python train.py --num_attention_heads=8 --num_key_value_heads=8 --norm="layernorm" --max_steps=5060
Each number is 50 + 12 x the weight over its row's rms, rounded and kept within 0 to 99. Layers, rows and columns count from 0. The size before them is the row's rms in percent of the matrix's.

# up: layer 9 MLP up, 2048x512, rms 0.134, rows 1714-1740, columns 128-255
# down: layer 9 MLP down (transposed), 2048x512, rms 0.071, rows 1714-1740, columns 128-255
up1714 100:47 35 52 61 50 48 44 50 55 55 67 73 34 42 39 29 51 44 70 64 32 63 42 52 56 39 28 59 54 46 50 59 35 30 50 31 33 62 72 24 67 34 50 48 46 57 28 50 60 46 58 13 28 80 60 53 57 55 60 61 51 43 56 46 81 57 58 30 41 32 42 52 56 36 57 32 47 61 26 53 42 59 49 68 34 45 64 28 27 51 64 68 41 57 39 57 26 60 57 47 61 40 36 51 59 49 42 32 32 49 52 37 44 39 45 42 55 34 45 54 42 74 52 37 44 49 60 51
down1714 063:30 43 48 56 70 39 56 36 33 39 32 44 62 39 56 40 43 34 45 61 47 53 46 45 62 42 51 56 48 33 57 53 56 56 30 57 51 37 56 46 52 68 85 44 50 64 54 53 46 43 42 57 58 27 32 33 61 53 58 47 63 42 40 58 34 44 57 59 60 54 52 32 71 56 23 45 52 59 51 61 33 34 47 36 76 69 60 36 55 57 39 54 45 40 77 33 66 28 58 61 50 54 48 60 49 62 43 64 57 44 54 71 75 65 42 00 51 60 47 46 39 38 56 63 55 63 39 40
up1715 087:52 58 52 81 49 43 39 36 32 44 39 74 52 53 60 65 43 39 34 42 66 65 68 36 21 71 55 32 29 51 28 55 48 66 61 48 39 56 40 42 43 35 48 51 00 55 56 45 45 40 51 49 44 46 45 77 53 40 42 50 55 58 37 44 37 63 37 52 38 63 60 41 54 56 39 53 54 59 47 46 37 44 48 47 56 50 41 64 46 44 45 49 59 45 70 41 73 37 42 58 64 62 51 32 53 44 45 52 57 38 60 51 36 59 40 55 46 54 52 50 50 35 53 50 34 50 55 61
down1715 086:55 36 69 42 62 54 65 26 41 49 41 43 54 42 33 56 69 50 48 55 45 24 59 65 56 50 68 69 30 59 43 75 66 21 44 49 54 58 61 45 50 36 54 41 57 68 55 54 54 70 54 51 64 48 56 36 47 41 58 41 59 48 65 57 68 38 59 57 66 58 49 51 52 34 42 21 60 48 28 60 46 48 59 37 49 55 58 56 51 52 62 37 33 66 66 57 34 45 54 39 60 45 61 63 35 53 71 59 44 51 55 54 59 60 47 50 62 63 41 68 57 55 76 49 51 40 42 57
up1716 090:53 40 51 35 72 45 24 70 50 70 64 49 57 39 57 62 28 46 52 51 58 48 37 53 56 55 45 40 36 62 66 54 35 70 54 54 17 69 35 79 65 48 33 53 40 55 44 33 45 51 35 32 63 53 37 39 56 33 61 74 50 41 45 61 39 57 60 64 53 55 40 54 50 47 51 52 62 55 74 54 46 68 79 79 33 60 50 53 61 50 39 78 61 49 35 38 53 49 62 53 63 50 47 43 50 39 50 43 73 34 48 62 57 29 51 36 58 45 48 67 38 49 71 49 60 61 58 27
down1716 091:53 47 46 60 46 44 59 43 65 42 79 55 35 52 46 62 53 55 22 66 47 45 66 60 25 56 47 51 57 60 52 64 22 49 57 64 73 59 68 36 66 42 53 53 59 56 60 45 63 56 47 84 45 39 50 49 32 65 84 55 62 56 46 45 50 71 76 63 72 72 72 49 63 62 37 41 45 52 46 46 44 71 53 31 49 44 55 53 61 59 46 17 55 60 50 25 60 38 25 62 54 50 54 46 54 57 44 67 53 68 51 29 21 48 50 51 47 54 53 56 50 52 22 57 43 47 64 56
up1717 108:38 39 57 57 46 56 35 38 61 56 59 34 57 47 45 67 39 46 76 46 60 46 52 55 28 42 49 44 31 63 20 33 56 50 62 45 53 37 58 39 40 56 57 59 49 54 65 15 56 37 34 46 55 50 48 47 63 50 49 54 55 67 45 65 52 36 31 41 46 54 31 52 34 62 35 42 47 59 37 42 53 41 55 46 27 37 62 58 48 78 51 51 66 75 29 62 13 66 38 50 44 60 48 46 43 57 68 37 62 66 53 31 50 44 49 62 28 53 34 27 20 41 50 37 32 47 54 38
down1717 082:30 39 24 47 49 63 68 33 62 28 66 46 56 59 51 31 48 39 41 45 52 63 58 67 50 36 58 41 52 59 59 63 61 29 60 27 58 41 46 54 53 54 49 42 55 46 37 62 42 55 45 34 24 39 51 41 77 44 56 59 32 33 36 38 41 58 42 73 54 47 77 54 53 39 48 48 39 59 59 50 54 59 37 38 49 65 42 55 46 55 48 53 48 58 40 60 41 46 32 40 54 35 49 61 48 57 52 53 49 63 65 54 51 66 32 00 58 62 58 56 61 48 39 36 52 48 33 72
up1718 096:49 19 39 35 43 69 55 68 43 54 55 72 46 35 66 37 48 73 37 44 44 38 49 58 45 72 45 33 50 46 55 43 43 56 44 32 39 51 43 55 67 57 57 54 41 35 48 53 40 58 38 51 61 54 56 47 54 61 48 44 49 70 46 44 80 45 61 37 45 45 39 44 42 40 75 60 35 44 62 49 67 65 72 57 50 64 18 70 67 63 30 67 42 56 37 55 43 32 38 31 43 47 65 36 43 57 60 51 51 54 48 44 64 40 60 47 52 42 47 44 68 54 56 49 44 44 27 49
down1718 095:48 43 49 66 72 29 70 46 55 57 74 57 64 65 37 77 60 59 59 54 55 53 49 63 49 45 47 61 56 37 30 43 60 39 48 38 42 45 42 71 71 65 40 39 42 38 55 38 59 42 39 48 50 59 61 49 48 48 37 40 42 33 60 59 51 37 32 54 09 57 65 32 53 61 55 44 59 52 18 66 43 81 42 49 70 57 64 45 35 55 54 55 75 54 45 43 52 63 45 53 29 48 55 42 54 29 32 53 60 17 44 45 29 54 47 62 65 66 46 43 43 54 35 53 58 68 69 62
up1719 096:56 43 47 31 72 44 18 37 23 37 46 39 55 44 69 58 46 25 37 57 53 53 60 32 34 40 49 46 51 43 40 44 55 43 45 44 23 37 56 61 53 45 33 50 65 45 46 51 52 31 45 53 34 50 65 45 56 57 55 41 20 47 45 50 55 65 32 40 57 57 51 62 71 72 31 64 41 51 37 32 54 71 52 29 66 42 68 51 35 63 30 28 61 46 51 65 38 42 60 49 63 40 63 36 33 44 67 50 43 50 36 44 50 64 73 36 58 57 55 48 43 59 48 41 50 60 49 57
down1719 094:57 49 55 27 47 49 54 43 64 56 34 38 60 57 33 46 47 56 73 43 25 56 67 30 52 60 44 45 53 69 56 63 44 45 40 36 81 63 48 37 74 77 48 44 45 59 34 48 50 53 31 78 44 34 35 51 45 39 69 46 50 46 60 59 24 45 68 50 40 54 59 41 49 67 42 57 85 48 43 75 37 56 58 34 38 39 49 65 38 65 46 78 45 22 49 48 43 46 21 51 63 36 31 43 65 47 56 20 33 52 60 65 51 52 38 50 42 43 37 27 31 36 48 67 49 55 47 49
up1720 095:58 61 48 28 49 68 33 65 53 67 40 43 30 41 48 61 59 40 40 45 59 49 62 40 56 60 59 48 50 61 53 59 41 49 53 38 66 51 56 63 45 65 43 63 49 66 53 41 39 58 58 38 56 50 61 58 47 63 71 73 47 27 36 47 63 43 17 39 69 49 75 35 49 60 39 33 55 34 62 37 40 38 34 56 45 71 60 49 44 39 41 62 42 17 32 47 52 49 52 55 51 25 44 43 55 39 65 42 41 56 46 56 36 46 45 53 32 57 63 41 40 54 65 47 54 71 49 43
down1720 097:49 53 36 67 66 59 50 31 43 52 34 55 55 51 65 54 39 46 50 41 44 37 55 56 54 43 47 47 44 52 46 52 55 46 33 43 54 38 43 34 46 45 44 65 48 75 44 44 31 55 46 67 51 44 56 55 33 49 28 43 50 14 69 55 50 44 86 75 67 41 51 69 61 59 32 63 64 70 50 37 69 52 62 64 68 10 50 39 40 68 56 24 45 39 80 48 59 32 48 77 65 43 61 51 40 59 35 56 48 46 39 30 45 47 61 47 39 56 53 62 70 51 49 56 53 27 64 56
up1721 107:32 29 52 60 53 44 38 45 46 48 45 46 45 65 46 72 45 55 59 61 48 45 50 29 73 40 56 48 48 62 33 33 52 68 57 64 44 54 56 46 53 62 51 49 38 48 66 51 59 77 60 42 31 43 55 45 42 57 70 32 51 50 46 44 43 68 40 49 42 49 61 82 71 55 31 58 46 47 49 41 61 58 33 45 40 37 33 46 45 61 49 42 51 32 33 43 58 75 42 70 38 49 36 63 50 62 61 47 72 56 24 16 29 57 35 76 57 46 44 39 48 49 26 45 49 35 38 30
down1721 109:38 48 72 49 57 50 34 50 59 24 60 67 33 62 44 21 72 56 58 42 60 51 49 30 65 52 51 47 47 54 19 52 85 44 39 32 44 47 47 46 66 53 41 58 36 56 54 47 33 52 53 25 46 56 57 65 49 20 51 48 71 57 55 57 45 41 54 53 63 57 46 38 69 48 32 69 44 63 40 54 39 55 28 50 56 58 52 57 54 62 63 66 58 59 52 48 75 63 23 50 61 50 49 70 71 53 56 38 49 58 31 51 51 55 48 66 50 76 61 72 58 60 36 51 61 41 37 60
up1722 113:43 59 47 42 44 33 55 50 62 44 55 63 37 70 59 42 64 31 35 44 48 53 57 65 71 39 59 37 49 61 54 38 59 62 55 43 63 56 28 48 54 65 65 34 42 62 50 44 42 24 50 30 19 60 81 58 68 33 32 52 55 52 54 59 57 35 57 67 52 64 54 71 59 55 59 41 47 52 64 49 64 29 54 40 38 45 46 41 50 66 67 60 45 60 51 35 43 40 80 51 49 29 42 74 54 44 43 52 86 57 37 46 46 71 53 49 43 46 58 49 36 63 32 38 51 60 62 51
down1722 112:38 41 25 60 53 44 51 59 21 59 39 31 69 43 56 40 56 57 30 48 55 58 48 65 52 24 51 37 33 69 56 48 46 28 53 55 50 71 26 40 42 32 42 46 50 61 59 29 68 34 42 44 57 49 59 50 26 50 48 64 48 62 52 40 38 57 70 41 44 45 61 61 53 50 51 50 64 62 52 38 24 59 63 49 41 59 64 52 51 41 75 56 61 53 44 43 59 34 61 40 47 54 50 40 56 58 62 44 52 57 69 41 49 56 56 90 44 51 70 51 56 47 36 45 61 51 47 27
up1723 104:42 55 55 45 63 63 50 40 48 32 38 40 39 39 47 30 36 32 40 43 44 28 53 29 36 72 46 58 44 64 44 63 65 51 40 41 44 40 45 54 55 63 55 45 52 36 80 47 42 49 44 30 52 66 35 45 44 28 39 63 33 33 59 54 75 48 37 56 43 45 54 59 39 60 55 48 44 62 63 44 53 39 56 32 51 53 49 36 52 55 67 31 40 52 55 53 66 42 60 47 70 72 57 48 79 69 39 56 50 52 32 37 42 32 35 49 69 18 49 65 61 52 53 75 68 39 45 53
down1723 105:56 68 54 69 46 42 50 43 47 62 44 60 54 52 31 61 43 51 42 44 63 59 57 57 34 40 53 47 46 35 55 63 56 43 51 63 49 54 25 35 42 69 43 46 43 44 56 46 49 54 34 52 64 48 36 54 32 59 21 54 54 53 54 39 46 61 27 54 47 53 48 59 59 47 33 49 52 65 27 32 56 60 43 65 54 60 43 58 61 61 52 26 65 29 68 42 68 30 26 55 49 29 49 39 59 51 32 56 58 22 44 63 54 37 73 61 69 59 56 66 45 63 39 43 51 61 63 24
up1724 096:36 57 39 52 58 44 56 48 53 45 47 47 48 50 49 56 47 51 42 25 30 49 44 41 31 50 54 55 70 73 59 60 38 16 51 54 44 65 45 37 43 51 24 52 65 48 46 35 51 46 52 36 50 68 78 34 54 41 64 70 49 69 48 57 38 59 60 52 49 58 51 58 34 47 51 60 46 61 54 43 51 46 40 54 49 61 80 39 49 60 43 74 49 63 69 65 35 58 49 77 48 60 24 45 50 54 51 55 51 43 50 42 48 51 59 58 29 32 40 44 61 29 41 35 32 43 49 50
down1724 097:53 53 47 49 48 35 65 55 44 68 59 52 62 69 34 53 69 39 61 47 47 53 66 31 55 56 74 46 35 49 57 45 36 43 32 47 63 44 46 40 32 43 50 38 37 38 44 73 56 70 51 48 57 55 61 25 48 59 46 44 54 50 47 44 37 40 57 68 62 61 39 55 49 70 48 48 64 40 52 40 61 75 76 44 31 59 32 55 25 69 60 32 57 31 26 53 41 52 53 78 56 72 45 33 56 75 45 64 61 49 26 63 38 49 34 80 43 44 42 48 39 41 49 48 51 78 57 41
up1725 096:58 46 67 54 68 42 62 21 70 61 57 39 55 35 48 36 59 30 48 46 63 55 24 54 53 28 50 49 58 63 36 71 64 45 49 31 42 64 53 50 38 44 54 40 51 33 68 37 68 32 38 47 62 40 48 55 50 38 45 45 45 59 45 59 32 38 72 55 61 51 49 64 57 49 49 45 55 55 50 42 51 36 50 54 58 53 69 54 57 54 31 25 53 49 52 52 37 70 42 50 33 51 65 32 66 39 36 45 57 66 58 60 69 65 32 49 51 58 81 53 68 54 34 55 58 35 64 16
down1725 102:41 55 26 50 30 43 56 64 34 50 45 24 81 20 37 59 43 60 65 54 52 42 66 46 54 58 64 75 44 55 64 48 70 22 53 37 40 36 39 67 46 56 50 34 44 64 52 52 77 33 36 77 40 21 50 41 62 62 43 32 40 41 40 59 71 51 58 43 42 44 49 48 51 40 41 41 76 55 50 58 54 43 37 50 56 54 39 45 56 76 42 28 60 51 22 44 76 37 60 57 45 47 67 30 51 52 64 43 55 64 49 70 77 58 42 78 49 64 36 37 38 72 75 33 18 72 67 61
up1726 101:50 59 46 51 50 54 41 40 77 50 34 65 51 49 53 76 51 54 00 36 29 57 46 57 39 63 41 67 49 58 69 43 36 55 41 56 49 60 46 59 59 35 56 48 49 83 41 70 57 51 55 55 51 57 66 45 21 43 25 43 65 60 51 53 50 42 38 53 57 39 39 38 37 60 54 44 51 56 34 67 48 37 35 50 51 50 48 64 46 51 39 61 43 59 71 54 34 56 41 58 41 56 49 54 63 39 54 57 59 55 46 38 47 47 36 55 49 51 53 47 50 56 77 51 60 43 35 49
down1726 100:67 42 48 50 33 48 49 43 42 39 43 39 45 67 53 37 48 63 42 40 43 56 46 58 58 44 36 50 44 49 50 55 64 38 64 49 65 60 50 59 50 31 60 58 43 52 52 77 43 50 54 48 51 49 40 41 47 59 31 36 54 46 53 51 56 70 40 59 43 49 29 57 50 52 52 33 60 45 53 64 35 38 37 65 59 50 45 69 49 35 40 53 43 50 44 47 37 38 51 42 58 34 45 32 49 50 28 49 68 44 47 44 38 48 49 40 69 51 54 73 58 42 61 46 44 60 54 34
up1727 090:60 79 59 66 63 47 38 56 45 46 65 41 44 38 53 77 53 60 67 61 51 19 39 40 25 59 43 54 34 39 54 69 69 62 63 44 31 68 46 46 44 50 61 47 34 39 36 58 62 47 72 58 17 22 51 67 44 58 28 38 43 35 61 49 43 66 43 60 58 52 64 63 43 54 59 54 58 50 42 29 45 54 58 60 63 52 44 55 29 37 25 74 51 55 54 45 48 50 44 48 68 33 50 39 47 32 64 50 40 59 46 42 55 57 44 46 30 58 45 59 46 24 50 34 63 52 31 56
down1727 100:14 48 46 58 52 46 51 38 31 41 42 55 48 68 33 39 48 44 54 58 70 64 58 61 47 45 44 52 48 47 47 57 53 72 56 64 75 64 34 50 45 52 53 73 55 40 52 50 43 56 49 56 63 41 59 52 52 28 60 47 58 61 50 53 59 54 29 49 57 64 60 47 43 47 37 36 66 60 47 62 60 64 61 67 62 62 32 52 36 64 64 38 55 49 47 69 36 46 79 45 46 32 53 33 66 60 55 54 62 45 45 36 49 30 42 58 52 48 48 58 45 45 43 36 79 21 51 43
up1728 087:55 59 44 49 48 52 43 56 65 46 59 64 59 56 37 44 44 58 44 60 45 23 60 21 61 51 44 55 63 60 46 47 61 59 44 67 44 78 54 57 62 58 37 53 52 42 54 47 51 50 40 68 52 43 56 49 61 52 66 52 50 55 46 65 30 51 57 47 38 60 48 37 43 39 42 38 56 35 36 38 46 27 43 50 59 60 56 52 54 37 56 51 60 41 45 43 27 49 69 44 43 50 46 57 64 60 26 55 69 53 64 28 56 33 56 47 66 46 43 65 35 41 58 28 48 24 30 35
down1728 088:49 40 72 40 50 37 58 48 30 80 46 43 49 46 49 51 41 40 57 37 37 53 56 42 50 47 66 35 23 59 58 59 43 36 44 38 50 35 60 34 54 30 61 39 26 65 42 33 76 50 56 39 53 45 36 58 39 47 52 59 65 63 42 46 46 62 38 35 44 35 29 66 74 53 43 63 50 52 56 49 58 61 34 53 55 59 55 51 65 67 50 30 54 76 55 38 54 56 42 22 53 50 45 44 37 48 46 41 50 56 45 53 51 39 66 66 33 57 46 46 39 71 23 57 40 66 58 72
up1729 120:49 46 43 43 49 52 57 51 48 49 45 40 57 57 59 46 50 55 48 37 40 62 26 33 61 59 61 47 46 55 49 47 41 52 65 47 57 47 57 46 35 52 53 55 39 51 46 38 46 48 41 55 38 58 42 55 44 46 33 51 41 54 53 48 34 53 61 43 75 47 55 35 22 46 50 48 60 53 35 54 61 56 64 60 42 01 60 59 54 60 55 25 38 49 41 45 47 37 65 45 41 66 45 43 67 51 51 42 27 70 52 62 32 75 66 73 25 25 42 65 33 41 57 50 64 50 69 50
down1729 107:44 43 52 63 43 59 61 55 52 36 78 45 55 55 73 47 56 44 42 57 43 33 58 48 52 65 54 44 47 29 40 36 56 39 51 56 57 42 33 42 64 50 70 37 40 52 38 37 26 47 42 58 43 51 48 40 43 56 51 55 55 62 50 48 52 49 40 54 75 52 47 64 33 57 66 34 51 60 34 35 51 37 46 65 50 58 52 45 57 61 33 37 47 69 35 71 41 50 74 52 38 27 42 53 37 49 19 48 52 51 64 45 34 48 76 77 54 41 49 53 52 52 66 47 46 36 41 54
up1730 091:45 56 32 68 70 65 62 55 63 69 62 35 68 56 44 63 42 56 52 54 38 25 44 65 38 49 47 51 31 53 47 65 44 59 56 58 48 65 49 62 56 41 32 55 40 42 41 34 75 43 40 51 57 55 53 52 58 40 61 64 56 50 59 47 58 56 56 52 45 52 28 48 54 43 45 37 51 28 42 60 56 34 66 41 51 54 63 47 56 29 50 56 43 52 39 54 40 41 55 27 58 49 52 63 36 41 51 31 51 46 62 47 59 49 59 38 45 63 41 34 57 36 62 56 43 59 64 10
down1730 094:67 67 54 41 43 47 53 36 70 54 55 47 51 42 54 43 58 43 54 44 53 56 46 40 44 49 38 82 49 52 45 50 56 43 51 53 53 72 41 63 36 58 50 66 56 49 52 69 55 59 63 43 33 65 58 69 61 67 59 54 43 51 63 65 59 53 44 50 55 39 56 45 26 68 68 46 48 46 67 51 57 49 60 46 50 34 63 55 39 83 42 42 39 60 43 46 42 55 61 45 36 36 57 52 52 46 33 56 64 41 31 36 40 64 33 53 50 42 54 37 49 66 39 57 47 90 48 51
up1731 097:59 65 47 63 43 71 59 45 40 36 41 41 61 72 42 60 59 36 61 25 59 68 57 49 63 51 54 44 56 72 36 31 75 65 54 49 60 39 48 66 58 36 57 47 40 55 62 41 58 45 71 32 62 54 37 32 56 52 54 62 50 45 53 53 88 54 38 55 34 53 52 36 55 52 54 47 57 53 51 40 43 72 54 28 57 63 46 74 48 77 30 35 49 79 32 49 30 39 46 48 38 54 52 31 54 49 47 66 42 35 38 51 32 37 65 85 60 63 62 61 58 67 55 55 47 45 31 59
down1731 085:45 63 48 56 41 54 36 47 44 45 48 49 36 43 57 52 56 60 53 51 53 67 36 62 36 53 45 60 55 56 49 51 59 36 55 61 60 60 48 53 50 45 61 24 55 53 47 42 60 59 55 53 52 40 53 42 59 63 57 53 52 65 38 56 72 30 60 67 54 41 51 56 66 47 47 55 68 46 54 46 68 44 30 33 30 49 41 58 75 43 67 54 33 50 60 58 18 37 42 42 44 37 37 58 59 46 67 45 59 46 46 64 41 55 50 99 70 62 54 82 40 69 37 23 42 60 45 73
up1732 095:56 49 46 60 38 64 34 51 74 61 62 68 53 21 45 43 51 38 50 50 48 51 64 44 60 43 43 23 66 38 47 67 55 50 47 37 48 44 53 33 53 41 35 47 32 47 55 52 35 51 54 64 37 49 45 68 34 45 57 48 73 61 47 53 34 41 55 55 57 66 58 36 47 59 72 40 22 35 67 55 36 25 69 55 60 70 64 47 65 47 47 35 63 42 55 59 41 47 59 47 34 63 36 53 44 33 65 45 47 47 22 57 49 41 43 47 61 57 66 48 43 56 51 38 47 67 45 27
down1732 109:20 50 33 60 40 56 59 79 39 38 51 53 55 59 70 64 44 49 52 50 40 27 53 44 40 51 39 50 56 51 52 51 31 55 50 48 70 43 32 64 59 45 73 40 51 66 40 69 54 42 47 62 46 57 27 37 57 50 42 58 57 57 60 46 35 38 37 56 36 49 58 69 52 19 58 53 57 32 71 49 45 73 60 54 65 50 64 67 48 53 58 48 28 53 69 38 64 55 23 29 55 59 50 82 49 40 55 15 54 43 62 38 42 44 66 35 73 63 52 40 53 47 60 57 32 41 24 52
up1733 097:33 64 68 49 55 52 42 35 69 62 64 46 52 68 47 49 46 67 55 40 43 62 51 54 60 35 72 39 40 37 62 52 37 62 34 56 31 41 52 44 65 67 50 63 62 59 56 42 45 51 60 61 48 37 66 56 29 47 36 37 38 50 35 44 55 42 45 32 36 50 54 47 30 51 42 51 53 59 42 36 47 43 53 34 49 32 63 52 39 52 60 54 43 57 63 79 54 66 60 69 62 68 42 54 58 51 39 54 63 45 53 32 37 44 40 42 43 42 54 59 47 55 50 63 49 58 57 45
down1733 102:49 34 53 37 55 46 49 58 42 71 51 37 50 72 57 48 33 14 65 64 61 62 40 65 49 49 56 54 50 48 32 57 64 44 74 43 39 47 50 53 74 49 57 27 43 40 54 54 51 50 42 44 52 61 53 47 85 50 62 56 50 40 67 58 45 46 26 64 51 55 48 59 53 55 83 52 32 41 39 61 44 61 42 43 48 66 35 58 48 57 47 40 57 70 48 36 59 46 36 52 65 45 71 56 54 75 71 57 47 57 55 46 45 48 53 52 51 65 44 39 42 48 53 24 57 44 54 46
up1734 107:39 42 45 33 57 35 45 31 38 56 54 34 56 62 38 49 69 53 63 62 53 61 40 72 40 47 52 51 40 46 52 42 37 56 48 52 42 46 67 44 61 28 42 46 51 63 46 40 45 53 51 40 55 55 56 59 33 33 41 51 52 50 50 43 26 47 25 49 53 41 30 68 56 45 54 55 62 37 41 48 47 49 37 68 44 73 58 52 39 54 52 65 67 20 48 47 24 39 64 48 16 27 61 52 49 29 47 46 41 69 21 34 53 46 72 58 42 46 42 60 44 49 43 57 57 29 48 49
down1734 107:39 59 44 46 55 51 68 34 41 52 56 33 54 49 57 41 66 53 53 69 41 51 37 52 52 59 63 41 56 31 42 40 38 44 50 52 36 29 37 50 56 47 56 59 54 54 48 34 30 54 46 52 43 30 68 42 41 38 67 62 50 63 33 35 45 42 42 39 59 58 50 62 34 32 35 45 35 68 42 37 59 55 54 71 19 45 64 46 51 46 50 42 44 65 30 48 36 36 49 34 42 47 49 69 47 34 35 44 62 58 44 50 37 45 72 75 54 57 40 70 27 43 48 47 68 50 69 34
up1735 090:57 50 38 37 66 32 46 40 56 53 33 44 55 37 67 40 37 73 39 39 45 62 38 58 49 51 32 49 44 43 69 38 38 39 65 44 57 12 40 44 58 63 64 69 54 65 29 62 64 43 40 54 45 52 63 43 50 65 39 57 54 36 55 35 42 60 40 46 71 48 48 50 25 60 57 49 34 52 31 55 64 44 63 75 45 44 55 60 51 54 14 58 29 41 47 54 46 85 47 44 47 51 68 51 50 57 45 62 51 27 45 44 40 51 68 40 35 62 58 69 50 40 52 45 49 56 48 52
down1735 100:73 69 59 55 44 59 56 46 36 53 51 57 74 48 61 67 58 52 30 48 44 38 43 51 36 21 38 40 43 43 36 65 38 60 42 54 35 41 33 44 18 46 37 72 56 54 67 45 44 58 51 75 46 73 48 41 68 54 38 49 46 59 53 37 54 52 50 62 46 60 47 52 31 50 60 43 66 40 42 28 49 57 43 44 32 36 40 55 53 42 56 55 43 40 41 58 29 27 67 36 39 50 59 43 55 52 48 47 53 54 48 64 77 57 55 42 31 51 66 59 62 50 56 29 41 46 46 61
up1736 098:52 32 55 67 31 42 52 46 54 44 69 35 32 46 38 58 41 40 48 50 53 67 49 15 52 48 43 45 52 38 36 31 54 56 56 42 52 50 56 67 51 58 35 57 42 35 41 47 51 32 45 48 30 45 53 52 45 64 34 38 46 57 56 77 41 39 75 55 38 63 36 35 51 59 41 73 52 68 63 31 50 58 50 36 31 58 62 63 46 54 51 51 46 46 40 56 65 42 36 55 36 54 52 62 66 64 42 72 70 76 45 57 55 51 47 60 28 61 52 45 45 62 41 90 49 38 33 39
down1736 091:34 67 40 60 47 40 36 59 63 29 39 38 49 58 19 45 55 47 44 59 54 38 69 53 51 44 42 46 56 38 59 67 57 53 57 68 56 46 69 61 53 57 67 81 55 37 62 64 44 39 43 42 48 53 61 44 63 43 59 55 62 65 61 38 71 30 60 71 52 42 46 56 63 49 28 52 45 31 44 50 45 55 49 41 54 38 44 59 43 50 52 49 38 50 49 47 54 22 50 63 29 56 41 42 57 48 63 66 66 46 69 43 57 73 56 81 55 71 68 85 43 48 55 35 29 34 45 79
up1737 093:53 45 50 35 42 38 48 62 73 45 52 67 62 37 43 62 53 73 70 65 44 50 40 53 44 35 68 38 40 44 44 32 58 51 52 37 38 58 49 58 57 45 43 52 31 55 51 60 46 54 63 48 45 51 73 55 58 71 54 42 62 67 75 63 41 21 43 49 17 48 59 30 46 58 43 40 37 51 52 59 50 19 38 50 53 63 61 70 54 41 60 54 47 52 44 45 61 47 49 52 55 37 63 38 56 59 47 43 42 57 56 49 54 49 52 49 48 53 18 62 35 41 38 50 33 38 47 43
down1737 090:23 50 52 23 38 43 62 57 63 52 54 40 49 64 54 31 46 42 58 45 43 47 42 44 39 47 51 45 52 58 48 74 65 56 57 39 40 25 48 52 37 42 44 48 37 40 72 55 43 71 44 56 48 30 31 41 55 53 66 45 64 52 33 50 48 65 41 51 49 71 44 58 46 47 41 48 48 22 62 44 46 41 41 33 72 56 60 55 65 46 74 40 55 41 62 62 49 56 45 43 68 50 41 48 78 22 61 56 22 55 55 35 72 45 41 50 44 40 59 55 37 51 81 37 43 32 42 60
up1738 096:51 32 57 61 50 42 67 57 56 25 61 54 54 42 46 74 55 59 57 56 65 57 58 48 32 60 67 51 47 37 66 71 65 38 60 73 64 38 41 52 59 71 53 53 55 36 40 54 51 50 44 53 63 55 37 64 47 52 52 54 38 70 55 33 42 52 62 32 65 56 50 50 69 51 59 29 66 40 50 50 47 52 41 52 35 36 56 61 51 49 41 46 61 51 50 55 49 54 61 82 51 51 39 45 71 55 61 45 43 53 40 57 62 07 46 74 49 44 60 47 41 40 31 50 54 68 40 44
down1738 096:47 60 64 41 53 55 63 50 19 54 46 45 52 54 63 55 57 58 76 45 34 54 36 51 52 31 43 74 52 53 60 56 53 20 41 55 37 42 49 55 57 48 49 46 37 59 29 46 48 61 50 49 44 51 29 48 50 61 74 36 51 54 58 53 37 80 57 53 68 53 41 49 62 51 37 25 38 46 42 46 62 62 49 61 42 79 44 33 47 48 46 54 54 74 39 45 45 13 57 37 64 49 55 48 51 58 55 43 62 41 59 59 58 58 56 63 41 58 47 47 53 45 59 40 59 52 69 45
up1739 093:35 49 74 63 47 33 52 50 64 64 50 63 59 71 53 32 50 44 35 35 59 44 50 33 41 41 44 57 65 45 56 28 51 50 54 70 53 69 53 55 31 76 49 38 48 57 57 55 39 39 43 55 56 50 49 52 63 49 59 38 50 54 47 55 54 65 45 60 34 48 44 49 35 40 34 42 47 54 34 59 53 44 69 76 41 65 52 61 47 51 22 53 70 65 55 55 44 57 47 55 50 64 38 61 41 52 64 44 44 55 50 40 51 69 65 46 41 41 40 45 56 50 37 48 37 61 50 54
down1739 095:63 28 46 43 50 37 49 63 50 60 40 48 60 29 59 68 44 64 72 65 43 54 48 58 42 67 47 35 52 44 48 61 55 48 50 43 26 47 31 67 62 56 52 31 72 46 34 36 46 82 40 45 57 54 46 44 41 53 52 37 37 62 48 45 50 46 55 51 62 41 68 49 72 70 57 64 58 53 59 77 45 51 45 65 63 34 72 60 77 54 54 49 40 54 57 62 42 53 55 38 49 76 23 51 77 42 48 45 66 41 46 34 47 39 49 59 39 46 59 52 29 58 32 54 57 35 47 67
up1740 110:48 51 44 32 53 26 75 58 55 59 60 45 75 24 38 60 46 65 68 52 43 34 29 67 30 30 41 53 50 76 80 26 51 77 59 43 45 61 83 46 59 46 72 44 29 46 33 58 64 72 41 88 47 57 41 48 44 50 55 44 43 30 45 34 51 51 47 50 48 73 41 27 60 63 36 60 47 21 59 36 40 42 38 51 52 45 36 57 49 47 13 69 61 50 69 38 57 63 37 46 30 60 43 54 44 56 44 52 45 61 26 43 32 41 55 56 37 51 37 54 50 49 42 55 54 62 53 50
down1740 113:47 36 28 54 39 51 46 49 45 45 34 27 36 52 34 50 42 42 49 74 69 55 59 76 42 47 39 54 43 40 67 48 46 53 55 59 59 62 41 62 40 30 47 65 66 27 67 47 61 77 51 60 39 50 26 39 46 50 49 55 46 39 41 47 43 40 65 61 36 36 29 30 62 43 50 51 56 40 66 49 68 52 48 45 54 61 56 16 53 43 53 65 63 65 53 47 61 52 57 61 58 39 49 66 59 47 49 46 83 35 61 45 53 71 64 64 61 61 39 55 61 48 54 42 33 52 69 57